config.toml
d_mlp = 1024
norm_eps = 1e-06
attn_scale = 0.0963
lr_head = 0.0103
warmup_steps = 535
decay_shape = "linear"
final_lr_fraction = 0.0
seq_len = 768
train_tokens = 342300000
Each number is 50 + 12 x the weight over its row's rms, rounded and kept within 0 to 99. Layers, rows and columns count from 0. The size before them is the row's rms in percent of the matrix's.

# layer 2 attention value, 128x256, rms 0.0167, rows 9-80, columns 224-255
091:40 27 75 30 52 62 63 46 59 43 75 47 42 57 48 55 63 46 27 48 62 46 50 46 50 38 63 61 55 30 51 45
098:43 44 62 42 27 63 43 54 54 50 80 51 48 67 37 51 48 61 84 42 51 45 42 45 79 49 53 52 46 43 63 53
099:53 63 25 52 65 40 64 52 38 50 75 55 65 30 54 55 59 70 55 73 36 38 51 44 42 42 58 39 54 43 52 48
109:45 50 53 53 49 56 27 48 72 51 25 57 30 75 33 65 32 39 49 37 41 56 43 63 50 55 44 66 46 64 63 65
178:36 31 44 38 39 58 62 66 59 61 57 61 58 40 60 38 32 60 52 45 61 55 32 62 40 36 58 54 33 47 63 36
101:44 54 40 39 50 54 60 50 60 33 42 53 92 74 46 52 36 49 38 62 62 66 46 30 49 58 64 58 47 50 62 49
087:53 65 40 43 78 56 51 46 52 44 55 61 97 63 61 43 57 49 32 39 53 77 58 67 47 38 58 05 49 41 63 57
096:44 54 34 57 07 39 49 50 64 58 29 44 31 70 43 54 49 49 69 42 47 23 48 48 07 54 41 40 42 30 64 56
107:46 61 36 49 31 46 69 46 37 53 75 49 63 44 47 62 50 56 62 53 54 51 53 60 67 59 55 39 47 88 64 50
117:60 52 20 57 47 53 43 57 51 50 41 50 25 51 47 64 41 49 49 44 59 43 50 25 34 46 48 47 53 62 42 43
101:60 41 79 56 42 72 52 52 40 47 54 54 55 77 28 69 35 52 65 67 59 67 58 48 46 40 52 44 58 40 68 53
098:47 60 60 43 50 74 48 48 38 48 57 66 60 53 45 60 49 49 48 58 59 60 51 58 70 58 54 46 46 57 64 51
099:40 54 56 53 55 61 60 46 65 56 54 50 79 39 53 56 58 59 62 33 59 56 52 55 75 75 63 48 51 51 65 30
100:52 47 45 55 18 67 57 46 78 50 64 61 49 60 47 27 61 44 44 63 63 56 55 50 82 38 50 82 66 52 38 57
092:44 36 60 42 50 44 41 55 62 59 65 51 59 42 43 66 67 48 69 28 47 42 46 69 69 38 39 48 49 57 58 41
090:42 28 53 33 57 35 44 44 49 55 53 49 49 63 54 65 58 71 48 23 38 43 54 53 55 32 47 47 46 39 39 35
090:50 57 58 59 52 49 48 43 48 51 66 55 73 57 52 52 61 38 46 71 51 43 59 65 60 19 38 63 63 52 60 60
093:47 33 41 53 23 34 54 48 56 50 64 48 09 29 54 14 45 51 54 38 39 24 49 38 61 44 39 91 48 68 29 54
092:50 38 61 53 34 48 43 53 74 41 55 41 30 50 53 39 36 39 20 62 42 38 52 40 39 41 53 28 57 49 13 61
087:51 55 77 49 89 34 63 50 85 58 65 49 44 53 52 57 61 63 60 71 50 47 45 63 60 36 71 38 61 48 54 55
098:48 22 57 40 32 39 47 57 44 45 66 50 37 60 51 61 52 53 33 39 56 36 47 60 60 39 52 35 48 04 53 50
105:45 33 05 32 76 51 54 51 30 37 72 56 41 66 54 30 56 42 57 72 71 57 46 47 82 58 56 52 50 50 57 46
092:56 51 61 53 83 64 55 51 50 50 43 48 59 49 50 61 47 54 36 52 45 85 44 50 14 30 55 40 48 61 29 45
103:41 62 71 45 63 57 57 46 31 56 43 50 76 48 40 43 46 41 51 53 59 51 39 53 44 55 54 31 46 56 42 53
095:60 35 49 50 60 42 44 52 83 57 43 54 58 52 50 32 54 54 45 38 52 44 59 56 14 42 43 53 52 56 51 53
095:50 57 42 54 59 48 50 53 72 55 62 53 82 51 50 47 60 80 42 43 52 24 47 42 42 37 45 61 46 53 53 52
103:42 71 34 53 53 59 57 50 23 51 63 53 64 61 43 16 53 52 57 67 69 61 55 70 65 44 44 52 44 55 48 53
096:49 41 50 47 43 58 45 55 56 48 80 55 60 28 64 63 55 40 35 42 58 49 49 24 43 49 54 36 49 21 39 34
078:38 34 54 47 65 46 60 48 21 43 52 54 02 42 57 49 39 30 35 79 42 34 56 33 41 63 52 64 48 68 35 51
095:64 63 51 58 87 50 46 44 50 39 32 47 56 70 54 69 58 51 77 58 59 71 39 75 32 38 48 47 55 53 37 46
094:51 53 42 48 39 48 41 55 52 52 66 47 41 33 53 42 46 37 42 52 39 40 50 37 32 68 47 61 64 69 36 51
083:29 44 13 37 35 48 47 43 44 55 51 53 39 28 57 32 61 57 55 38 43 46 56 70 80 52 47 60 40 39 77 63
089:51 59 89 50 42 46 48 50 15 61 36 35 58 25 44 40 39 70 60 49 53 42 52 32 20 68 50 29 46 25 57 49
127:43 35 48 43 64 37 39 54 58 53 58 41 48 49 51 68 59 68 76 55 32 46 46 64 41 48 44 34 49 55 50 52
103:35 75 63 53 36 53 74 54 39 54 52 46 99 45 48 63 60 62 41 35 39 39 47 41 32 50 39 39 47 41 37 41
105:44 47 41 46 49 42 72 47 23 51 44 45 61 49 63 61 46 60 55 43 61 64 45 54 60 49 50 21 45 62 66 46
111:54 63 67 51 49 48 63 51 39 52 49 34 20 38 54 54 45 57 42 71 65 78 60 52 50 33 60 60 42 42 48 56
096:55 41 42 51 61 36 51 51 35 40 58 43 35 35 48 36 57 54 57 36 47 74 46 59 99 51 51 77 56 50 32 44
099:56 38 17 49 32 41 42 55 54 46 36 43 59 54 38 33 55 47 49 47 51 41 48 59 51 48 38 50 52 64 45 51
097:48 58 42 41 45 38 49 42 76 49 74 43 50 33 55 34 47 39 31 46 38 44 54 51 19 52 30 41 49 49 40 58
103:49 54 06 67 37 50 41 52 48 39 57 52 02 36 57 53 33 50 50 60 55 27 49 36 46 38 42 41 55 61 29 49
106:44 53 65 52 28 55 48 58 34 47 54 44 25 62 48 62 44 27 39 49 60 57 51 28 70 48 64 81 51 59 58 59
088:51 34 64 54 45 47 49 58 72 50 57 46 66 48 45 62 46 40 49 00 31 60 52 44 47 47 44 61 57 75 45 51
103:43 64 49 52 47 54 50 52 36 56 85 57 45 56 52 48 42 36 48 46 50 70 54 62 80 43 70 39 53 88 71 50
114:49 42 34 48 51 49 44 50 69 46 73 50 51 18 56 59 57 60 32 43 42 45 52 79 44 19 53 68 55 92 52 54
090:66 51 57 63 20 52 47 54 50 51 44 36 77 37 35 60 43 34 33 54 33 30 41 37 36 45 44 76 49 61 58 53
093:59 39 46 59 48 41 58 60 49 50 65 41 41 24 49 41 46 45 57 75 47 56 54 32 65 48 54 59 56 31 31 50
103:45 61 71 57 40 69 42 39 27 68 31 46 67 58 38 61 40 42 59 47 54 69 51 49 46 52 52 53 39 57 46 48
103:46 58 28 49 49 50 56 43 19 54 46 46 66 39 56 39 61 63 65 60 50 44 40 70 92 71 45 63 46 54 59 41
085:65 46 57 48 70 55 51 50 53 58 68 42 55 39 54 37 45 30 36 67 39 20 42 25 36 29 56 42 55 39 55 52
100:60 37 60 61 41 34 56 53 41 58 53 44 00 39 60 39 48 23 43 24 30 33 46 22 55 53 45 26 51 48 50 58
094:53 42 33 42 88 58 65 48 47 43 48 52 75 72 51 46 52 44 66 66 71 65 55 50 70 54 59 48 44 68 53 51
097:46 32 60 42 60 34 54 54 49 52 41 47 03 36 42 44 37 47 83 50 61 46 57 54 64 40 42 57 50 45 60 54
090:45 72 40 54 37 62 45 42 21 62 58 43 48 49 34 50 28 60 86 53 59 55 55 51 44 58 55 29 57 67 61 44
075:36 53 78 47 67 33 34 50 50 62 50 55 78 55 59 61 55 39 65 50 37 57 54 53 65 62 43 32 52 52 70 67
104:60 33 80 39 54 53 52 57 55 42 24 41 59 58 54 50 68 56 43 58 58 44 53 63 63 63 43 63 47 61 50 38
112:43 34 39 62 60 62 66 46 39 52 35 38 65 49 42 49 54 58 66 26 55 56 41 58 66 57 35 58 45 46 52 52
089:60 51 84 42 46 50 46 52 74 50 82 60 47 83 38 49 47 30 25 41 35 49 51 60 48 40 55 57 63 62 38 48
091:59 34 63 46 62 33 59 55 66 32 53 47 52 30 53 29 57 61 28 36 41 44 32 31 37 46 53 68 55 72 11 63
097:46 39 54 30 43 71 48 42 40 38 41 45 32 60 52 49 61 58 34 78 44 43 51 40 78 45 59 85 52 77 48 46
104:46 61 44 52 54 48 61 52 33 52 58 46 48 20 48 44 68 36 14 53 34 21 44 01 31 66 57 31 48 48 33 61
103:39 31 20 50 61 41 63 49 36 59 59 49 34 55 57 53 35 48 29 17 54 49 61 68 72 43 44 77 54 99 49 53
091:62 67 58 54 57 68 39 54 09 45 58 65 76 53 54 60 49 39 83 87 62 63 52 20 40 46 38 43 51 36 68 55
107:44 53 37 54 30 68 55 46 53 52 54 47 25 49 52 44 54 61 45 47 63 47 42 35 70 55 45 36 47 31 45 43
105:50 15 62 35 40 45 43 48 49 44 59 46 28 53 49 65 72 55 20 41 62 34 45 45 61 43 74 51 42 42 22 39
088:51 64 47 74 34 40 54 53 44 48 30 46 37 64 52 76 32 42 39 64 58 84 51 18 50 60 46 30 49 27 36 55
098:57 63 28 64 61 53 55 53 49 41 71 54 67 49 60 66 58 51 42 62 25 54 53 38 56 69 59 75 56 52 31 45
147:58 52 39 47 60 66 40 50 58 44 49 47 22 31 58 36 44 33 49 64 63 75 53 74 79 45 65 58 62 77 66 48
107:45 51 53 50 51 63 68 48 54 55 53 48 53 29 59 63 63 50 65 48 56 61 50 60 71 43 52 30 54 46 82 50
095:64 72 61 58 80 55 43 46 36 51 55 52 81 25 49 59 53 43 67 72 55 79 55 76 52 47 53 52 53 36 49 49
107:49 85 72 53 58 69 54 52 56 47 44 60 92 53 51 59 53 55 54 58 45 58 47 48 42 64 53 20 50 38 71 56
092:35 59 37 53 21 37 54 47 82 43 55 42 78 54 50 47 56 71 18 54 43 40 43 28 27 50 51 32 51 67 40 39
# layer 2 attention output (transposed), 256x256, rms 0.0181, rows 9-79,137-207, columns 224-255
103:61 35 54 31 54 41 57 54 36 44 33 46 30 40 65 57 44 48 16 62 59 58 22 38 72 57 56 43 42 59 50 47
067:61 30 49 47 47 34 45 40 55 43 63 37 57 55 34 30 48 57 53 44 41 45 42 59 46 50 40 38 69 51 62 66
109:57 47 71 52 40 44 47 63 41 41 68 73 60 49 58 68 61 56 54 39 46 49 59 45 65 43 37 59 65 66 54 83
105:70 42 41 51 50 42 49 47 66 58 63 53 45 31 54 48 60 49 41 52 50 41 52 20 20 60 52 38 56 56 49 39
072:56 58 51 57 51 44 45 23 50 33 48 48 43 58 44 53 60 53 44 46 38 47 53 47 53 52 51 53 71 53 42 61
086:54 40 59 70 54 41 55 47 75 19 62 37 62 40 43 50 56 60 49 48 63 53 55 49 65 47 57 42 74 67 44 58
097:77 38 42 41 50 51 68 74 61 49 60 50 53 87 60 61 56 35 59 62 57 58 40 40 38 51 39 42 51 63 51 33
105:47 69 47 43 66 76 35 38 63 70 44 40 71 55 54 53 46 83 62 65 48 37 56 33 34 41 48 66 44 64 39 58
108:38 43 42 61 62 51 44 55 65 47 39 36 56 66 19 32 47 63 46 45 79 37 46 48 53 51 72 48 39 58 56 51
106:51 25 64 38 45 38 37 58 27 58 50 67 49 33 39 62 58 55 69 56 42 61 23 47 59 37 47 68 61 52 55 43
097:66 49 31 46 77 50 37 66 48 45 66 45 50 28 48 65 59 51 56 44 55 82 50 48 59 45 57 48 72 44 43 46
100:55 41 62 39 33 57 55 48 66 49 58 48 69 52 58 38 68 73 55 41 55 60 57 67 42 54 83 58 44 22 78 43
107:46 48 54 61 65 68 58 33 52 58 65 48 62 27 63 44 53 43 48 39 46 37 32 43 51 34 55 32 50 69 35 55
102:31 41 41 62 39 46 73 45 49 77 64 68 54 64 51 66 54 55 47 52 23 53 64 40 59 47 56 62 46 41 44 50
093:62 45 44 58 51 37 67 53 44 44 62 69 37 49 76 49 41 56 33 71 38 51 36 63 66 61 54 52 40 49 43 51
095:29 29 60 28 55 39 54 60 27 61 42 59 43 48 66 52 46 43 48 67 31 49 27 48 42 62 65 60 50 65 54 64
108:56 59 39 72 38 61 60 53 36 47 66 50 74 89 30 45 53 41 54 47 57 49 67 42 33 31 43 56 44 45 46 58
093:45 51 42 56 44 64 65 14 50 57 55 49 44 39 68 47 52 47 34 50 41 49 40 52 66 65 54 53 43 44 34 74
084:42 44 40 32 56 65 57 47 49 47 61 60 45 56 68 41 59 48 33 42 43 47 37 63 64 38 46 48 54 45 47 27
104:32 51 48 65 54 71 56 37 63 76 50 63 50 60 59 47 56 40 37 59 41 36 54 42 48 48 46 53 32 50 65 45
100:37 43 56 36 54 46 55 43 36 54 53 61 32 28 58 47 49 51 36 40 42 50 23 69 45 55 42 43 49 57 60 38
106:77 24 33 64 42 31 45 52 55 25 47 71 47 56 58 43 55 55 59 34 38 51 55 49 40 36 58 40 66 53 32 49
102:48 40 43 51 43 37 42 59 59 54 54 49 45 44 40 68 47 54 61 45 29 60 51 77 35 57 46 55 58 59 46 39
093:52 49 64 46 41 46 46 56 47 72 61 65 41 63 30 38 46 43 45 49 49 48 44 56 36 41 46 31 71 52 63 40
106:74 54 35 51 41 56 41 50 43 69 50 44 56 67 50 45 54 54 53 50 31 31 48 63 27 42 40 42 30 37 27 45
103:32 68 62 74 48 73 52 38 43 49 62 65 73 65 59 55 48 48 49 63 58 48 55 27 19 37 51 52 39 46 50 66
092:45 58 48 53 63 51 51 48 59 64 37 42 52 51 38 33 45 46 62 52 36 49 73 64 22 44 37 59 55 58 63 40
095:49 70 57 34 70 74 42 69 38 50 57 76 61 44 68 50 61 68 60 50 53 51 34 51 77 62 72 66 57 53 61 30
103:44 27 49 63 58 77 74 49 41 28 41 48 30 43 44 49 54 53 52 51 32 48 75 63 63 54 37 54 41 44 57 52
100:62 58 68 50 50 70 37 70 43 65 58 60 46 33 63 40 49 30 64 56 60 70 42 45 25 48 53 72 60 35 54 52
082:64 36 54 47 65 51 60 77 42 58 53 70 43 38 70 75 65 48 42 44 41 50 53 34 66 31 58 54 42 47 32 46
097:13 40 49 60 48 52 63 39 66 58 52 59 37 43 60 53 45 56 32 48 48 34 51 30 54 49 71 38 60 53 54 44
107:36 72 81 37 32 50 41 49 36 50 49 59 60 31 49 44 48 55 37 56 67 63 55 37 41 34 45 37 26 35 45 63
098:49 51 47 45 54 67 56 36 43 56 43 60 46 43 50 41 47 73 48 65 49 32 32 67 47 57 68 51 56 69 52 60
105:56 76 42 55 52 42 53 48 36 31 40 68 45 60 68 57 57 48 64 53 63 50 52 33 47 36 42 59 45 52 36 57
092:50 52 69 49 47 50 67 38 76 36 55 61 34 48 48 46 38 40 75 61 34 48 52 50 58 32 72 60 49 43 53 53
105:32 61 47 52 50 47 55 48 57 56 33 28 44 50 61 40 50 41 39 54 61 44 62 50 64 61 57 38 50 49 44 53
101:56 40 35 50 52 38 55 54 57 51 54 61 30 20 68 53 51 64 67 48 38 59 45 60 86 57 76 56 51 62 40 51
090:74 52 39 48 58 43 51 61 28 53 46 52 40 64 44 53 53 77 69 34 45 49 52 34 34 58 49 46 77 46 39 49
082:52 59 41 42 55 45 62 62 30 45 43 67 38 64 49 68 48 58 38 55 53 32 56 53 47 53 44 41 40 65 45 40
102:40 50 38 45 42 56 51 56 77 54 32 31 54 47 44 38 48 65 53 49 37 50 50 49 62 54 64 33 41 61 66 40
097:46 59 54 55 71 40 67 58 45 40 77 32 42 32 55 60 72 43 46 29 46 50 50 43 63 43 58 44 55 55 41 40
103:95 48 46 51 55 73 55 39 45 42 45 74 57 76 56 71 45 48 56 65 65 47 33 27 50 25 48 44 52 55 49 44
102:37 43 60 56 53 31 51 73 72 63 59 69 50 54 57 47 56 57 56 45 46 58 36 59 41 28 27 56 38 41 49 39
098:46 56 54 59 52 58 75 43 47 40 30 53 43 54 48 67 38 47 32 68 58 44 64 51 61 63 60 50 40 50 64 47
104:56 59 60 42 43 24 64 64 37 39 81 55 41 50 43 50 52 45 21 49 44 49 36 34 70 50 45 48 48 48 31 42
099:28 67 41 53 50 62 64 35 50 48 46 37 36 51 61 47 59 31 37 56 61 48 66 43 73 62 55 34 58 39 28 67
088:64 41 49 40 71 44 49 55 51 48 58 27 50 16 49 44 52 57 46 48 78 42 40 49 42 56 44 49 37 52 56 45
079:50 46 39 30 60 49 47 55 42 37 38 41 41 61 53 39 39 68 52 54 37 50 38 75 69 61 52 64 54 58 48 53
089:58 69 48 50 35 53 59 39 45 62 46 56 63 68 57 57 63 36 27 77 58 41 44 45 33 42 48 59 24 36 38 67
090:52 65 57 49 58 41 55 40 38 73 49 66 30 58 45 80 39 34 31 62 50 52 33 48 44 65 53 49 30 48 24 64
098:65 34 56 51 32 34 26 51 66 39 52 45 39 72 56 30 64 62 60 43 55 51 60 48 64 44 66 46 55 49 59 53
095:24 52 36 58 37 64 56 48 38 43 67 49 50 55 35 47 45 55 26 44 34 36 58 31 59 43 47 30 16 54 17 54
103:46 58 64 42 39 58 56 31 49 45 50 54 56 53 55 40 54 59 37 60 39 27 58 58 56 34 43 30 42 66 44 60
103:53 40 48 57 49 49 43 74 57 68 58 55 37 90 32 50 52 53 63 48 47 43 69 45 25 35 57 54 40 56 67 43
109:56 54 39 46 68 44 41 62 66 56 25 27 49 60 59 46 66 67 41 29 36 28 58 62 55 67 55 59 35 41 84 36
083:59 50 58 55 43 49 21 44 52 35 37 41 39 40 46 48 45 35 64 72 55 49 50 46 49 75 46 54 63 58 34 68
071:59 40 41 38 68 53 54 74 45 56 47 46 39 52 63 76 56 64 38 31 54 54 41 41 61 43 50 54 48 56 51 42
107:53 52 37 58 57 51 43 46 56 87 56 55 36 59 50 40 58 50 58 54 49 51 65 51 52 43 69 58 58 54 44 62
097:61 08 40 45 62 45 48 33 63 49 64 34 47 35 43 52 38 52 53 59 41 64 37 74 56 77 58 62 57 56 68 57
077:50 51 30 30 45 44 64 31 69 65 36 41 46 62 34 43 60 47 69 41 64 51 58 66 70 59 38 63 68 76 47 52
111:51 38 48 45 58 22 64 55 44 44 18 49 37 36 45 58 51 86 60 40 39 40 31 54 66 58 68 40 67 62 53 40
104:47 43 48 54 40 46 36 45 46 52 43 57 64 50 56 46 36 67 57 43 66 48 55 51 35 44 68 59 34 10 52 44
081:53 47 42 43 39 43 45 34 46 57 41 63 58 36 56 33 44 25 65 73 45 51 55 64 50 52 53 68 50 41 41 52
101:61 37 47 57 40 66 57 51 39 62 40 59 32 65 45 46 67 60 45 45 37 52 50 67 27 58 58 49 51 42 73 44
097:40 31 51 29 28 60 55 59 77 64 55 52 37 66 52 40 71 45 44 34 47 57 67 62 29 52 54 60 44 47 70 48
103:47 56 48 68 75 48 67 34 58 33 61 48 61 45 60 54 63 30 61 58 60 49 59 59 88 53 35 51 61 62 41 69
108:62 30 45 49 62 40 50 74 37 49 38 61 54 44 44 51 68 63 70 39 38 57 50 70 64 46 28 51 68 45 41 41
098:30 36 54 53 46 81 45 32 57 44 41 38 43 55 45 44 36 38 49 57 36 40 50 62 41 56 51 58 50 31 54 61
110:61 58 62 59 72 50 51 67 47 60 51 38 44 57 39 43 45 47 58 56 69 75 56 35 42 32 60 50 49 58 44 58
087:40 58 65 33 31 57 38 66 83 64 59 52 53 64 55 39 52 40 68 46 54 63 68 55 40 42 57 76 43 31 50 55
086:54 56 52 60 61 54 35 52 51 37 54 53 58 65 42 50 69 65 58 49 45 45 36 42 46 44 53 30 36 43 48 36
087:60 33 48 59 52 61 64 28 59 56 61 55 51 59 50 62 58 54 58 45 54 60 36 53 56 48 51 58 71 48 40 56
109:43 55 63 50 60 78 59 52 37 40 41 45 52 58 54 59 57 54 42 48 68 53 60 44 67 77 55 49 45 43 32 42
109:58 59 30 47 70 46 61 39 48 41 55 57 69 77 37 40 41 26 48 59 51 66 26 46 63 36 44 47 73 68 59 44
064:59 58 46 55 52 47 49 16 49 52 57 36 64 56 46 57 60 47 59 46 54 52 53 42 45 52 37 44 73 43 52 59
089:44 30 39 62 62 43 60 39 68 47 49 38 37 50 64 47 54 36 53 27 39 36 40 59 50 50 54 44 57 54 52 60
110:71 31 52 52 50 55 61 48 64 53 65 45 70 56 54 52 32 60 37 56 60 39 40 51 55 41 60 56 55 57 61 67
111:41 41 49 39 45 56 54 66 46 47 16 66 38 50 48 52 52 46 28 49 52 51 28 81 57 72 45 48 51 47 61 37
108:51 35 48 50 74 56 28 27 62 40 47 37 49 43 42 51 62 54 44 64 68 39 60 33 69 51 58 46 50 48 48 54
117:52 57 59 59 48 72 38 59 46 42 63 68 51 34 25 32 53 65 47 54 35 33 51 60 38 53 52 32 41 44 25 36
106:49 42 53 29 72 56 56 65 32 46 60 77 46 68 61 46 78 33 44 54 58 44 67 34 45 52 45 42 48 42 56 26
107:59 63 59 44 57 63 47 52 52 55 26 86 56 58 73 66 31 33 60 65 39 30 45 32 59 42 75 47 63 24 70 39
110:49 68 57 63 57 54 33 51 58 46 43 51 55 69 52 63 43 56 50 57 42 52 50 68 37 34 28 50 39 66 55 46
117:28 48 38 56 47 45 26 59 51 44 25 38 43 44 33 24 58 60 40 44 40 17 54 59 20 61 48 57 60 19 59 45
087:52 77 78 47 49 62 48 52 69 50 47 54 67 67 35 61 60 53 57 63 62 52 45 51 43 22 55 59 32 30 66 35
092:34 47 63 46 52 59 46 14 38 47 53 55 59 50 51 44 41 46 55 47 72 44 51 42 67 60 55 75 41 61 77 39
105:53 37 46 37 48 66 64 54 48 46 37 63 50 65 44 45 37 53 32 45 35 53 57 27 48 61 45 71 60 48 49 46
099:54 71 65 54 35 35 59 52 40 70 54 50 58 32 48 53 60 46 57 44 32 50 55 53 42 51 61 53 45 33 53 49
092:44 33 54 60 76 20 80 49 54 67 46 71 31 50 69 63 67 44 53 42 42 57 35 52 50 33 51 37 58 54 48 52
104:36 72 51 49 61 48 52 35 56 61 63 73 29 30 62 42 58 33 35 55 54 27 59 64 60 47 52 57 46 50 58 58
108:72 60 54 45 57 70 41 56 47 64 64 59 60 61 44 49 56 76 45 64 33 41 37 57 54 42 48 53 33 53 49 45
104:62 45 42 37 65 51 39 56 63 43 54 44 46 60 55 36 32 35 58 67 50 35 68 42 47 39 45 62 51 42 47 53
109:32 28 46 45 66 67 61 37 54 42 49 47 42 40 58 19 50 49 55 33 47 51 51 47 52 46 29 57 55 46 55 35
117:54 62 39 52 50 43 37 56 69 68 53 47 38 45 57 45 51 35 50 50 36 71 66 47 54 28 54 31 48 53 52 47
104:55 53 57 36 47 58 43 51 58 49 38 47 35 64 52 65 53 50 55 53 69 38 37 54 38 71 61 52 25 46 60 53
106:45 42 44 35 56 23 40 35 47 53 50 35 68 45 73 46 35 55 55 53 65 46 57 56 84 59 46 64 60 65 38 44
102:42 36 40 22 69 47 67 53 51 60 59 69 14 10 53 54 43 39 45 34 39 52 57 50 39 48 48 45 46 50 50 47
106:67 54 55 50 57 53 39 43 37 30 57 26 44 43 51 50 40 61 44 58 58 35 71 42 60 59 44 62 41 39 53 42
097:65 24 27 64 55 60 60 52 40 50 48 51 46 30 61 47 45 42 42 44 49 49 68 42 32 42 64 65 60 37 45 48
112:39 50 47 39 36 54 52 44 37 42 70 48 40 50 62 71 33 54 57 57 49 52 66 52 42 65 45 79 56 45 39 52
076:42 50 49 59 57 53 42 77 50 38 48 33 60 70 54 60 71 58 57 42 50 45 58 49 59 34 63 52 36 57 42 42
107:46 44 56 37 29 54 50 59 57 57 48 48 52 48 38 52 51 56 43 49 57 55 51 72 42 40 58 46 31 66 68 63
109:50 61 58 29 30 49 72 36 68 41 48 66 45 54 62 53 58 51 55 65 48 62 32 54 57 55 69 37 59 51 59 35
116:42 37 61 49 67 41 60 57 48 42 50 57 60 66 53 52 25 46 34 53 58 46 60 37 73 51 54 58 59 62 63 54
105:34 70 62 62 45 51 45 40 42 25 50 41 68 36 52 51 44 53 43 65 39 52 66 47 61 36 43 46 62 42 54 34
092:51 72 52 63 23 35 58 44 62 56 53 40 67 69 30 59 45 41 72 60 39 67 51 59 55 52 41 43 46 60 42 54
107:71 59 46 46 51 59 48 46 57 54 72 54 35 30 37 40 67 29 50 53 37 57 52 48 26 42 66 24 39 61 66 76
106:53 54 48 40 85 30 56 48 28 50 46 76 34 17 69 57 61 45 44 43 56 48 38 33 46 69 63 39 56 50 55 56
109:57 43 31 32 53 60 52 56 52 49 35 45 73 45 56 48 69 39 37 45 53 71 53 58 37 60 51 59 63 62 35 44
076:28 71 45 43 46 56 38 58 67 46 47 63 44 35 51 55 62 83 60 43 43 55 47 49 56 34 57 55 46 52 71 34
092:61 43 64 41 37 43 52 43 21 11 32 51 42 59 41 38 20 50 22 57 45 51 77 38 43 63 37 46 60 52 41 43
104:45 45 22 46 55 44 48 56 43 64 47 56 70 39 62 44 25 68 41 34 38 39 31 47 55 40 60 35 37 60 57 47
100:44 30 53 35 56 47 40 27 56 52 52 66 42 59 52 66 72 57 49 41 70 50 32 59 65 35 65 57 32 58 43 44
104:61 55 32 46 49 38 57 38 57 64 64 57 32 37 53 49 67 31 61 23 56 44 69 45 60 20 71 37 43 39 50 65
113:49 72 79 59 50 70 53 49 31 54 33 57 54 43 34 46 43 82 32 59 63 43 53 25 59 44 65 65 56 47 53 54
104:53 61 57 81 87 53 58 58 47 32 44 56 64 41 52 53 48 50 47 53 65 52 55 29 33 56 48 51 59 48 43 48
101:65 71 76 44 26 50 65 42 59 45 61 59 46 44 51 60 63 34 53 53 49 50 59 53 51 47 37 54 45 29 49 56
092:40 45 61 68 45 53 41 51 43 51 48 57 50 83 44 36 44 57 50 37 39 61 40 59 53 30 36 65 42 57 43 48
086:40 69 59 54 41 67 33 48 48 26 61 27 79 49 47 51 37 42 64 60 61 29 57 38 39 57 51 64 51 64 49 58
105:69 45 40 72 27 50 57 16 45 58 75 36 48 42 36 45 52 33 48 29 44 48 62 55 43 31 34 53 42 64 49 64
088:33 44 48 59 32 48 40 74 42 42 59 70 59 58 49 65 45 36 48 43 62 61 45 67 35 63 43 52 54 59 59 31
088:57 44 43 29 67 52 54 51 41 27 45 26 57 64 52 29 59 45 74 39 51 49 68 38 52 50 68 74 47 50 64 53
103:43 41 47 56 61 46 61 48 54 78 56 61 46 49 69 67 54 35 42 42 66 42 30 53 51 29 53 36 44 54 54 39
107:50 41 62 42 37 93 53 47 54 60 40 67 30 41 36 61 73 71 44 61 42 61 30 61 71 42 63 63 47 46 48 55
102:54 60 38 51 40 51 58 60 42 40 47 67 58 57 55 30 35 27 43 69 44 45 41 48 60 46 39 38 41 54 46 64
100:63 55 44 40 66 63 45 57 48 52 43 17 47 44 58 49 59 61 59 58 70 49 52 48 30 38 41 52 36 52 50 52
084:37 38 48 51 51 51 49 48 64 44 62 37 52 69 55 34 43 49 56 50 60 50 36 39 68 51 60 64 60 64 51 50
080:52 60 43 65 48 59 42 69 48 55 49 47 41 39 64 49 44 50 28 46 43 39 36 60 37 49 50 52 54 32 60 33
106:52 44 43 45 36 40 36 43 60 53 53 46 46 40 47 56 54 39 63 47 49 39 54 49 46 75 53 80 54 44 58 54
107:50 49 58 51 48 25 49 57 70 52 42 40 29 40 53 46 49 32 53 61 49 63 56 43 53 62 41 54 61 59 47 75
090:60 51 36 65 45 33 68 52 48 56 55 58 54 30 56 41 32 50 55 58 34 42 60 57 41 55 33 46 65 40 60 40
113:52 25 57 43 54 64 64 61 35 59 43 42 39 59 44 48 57 53 66 34 42 44 54 35 37 32 59 57 28 65 51 61
101:59 27 65 57 26 51 44 50 54 54 38 51 55 53 59 32 43 50 56 25 36 43 53 44 61 43 46 53 41 43 68 37
097:47 49 40 52 60 76 50 45 72 54 45 63 41 44 47 25 45 78 52 43 44 44 62 46 29 56 56 36 56 47 50 55
101:62 57 35 56 40 63 39 54 48 54 54 32 45 56 56 52 46 45 60 67 51 52 58 49 49 53 45 56 45 34 54 41
097:40 37 35 42 56 30 47 67 46 37 27 53 29 46 70 27 48 49 35 34 55 34 31 42 37 57 56 49 44 66 32 52
102:27 44 48 53 45 39 56 37 48 40 46 44 40 40 57 48 65 52 40 44 32 29 38 66 61 62 55 69 55 33 67 51
129:56 57 56 38 59 55 46 30 51 47 62 55 52 52 31 40 45 69 49 38 58 50 52 48 42 44 38 39 61 42 48 71
104:56 56 32 52 54 67 45 60 61 54 35 24 61 79 44 47 45 54 46 44 73 39 25 32 53 48 63 61 39 52 39 52
117:48 52 68 40 73 47 54 42 32 49 53 67 56 41 43 62 43 53 37 35 60 76 54 31 68 30 36 56 69 39 54 52
105:58 49 41 42 55 31 53 40 61 50 29 57 44 62 72 65 53 49 55 72 56 55 66 55 61 41 29 45 45 74 55 51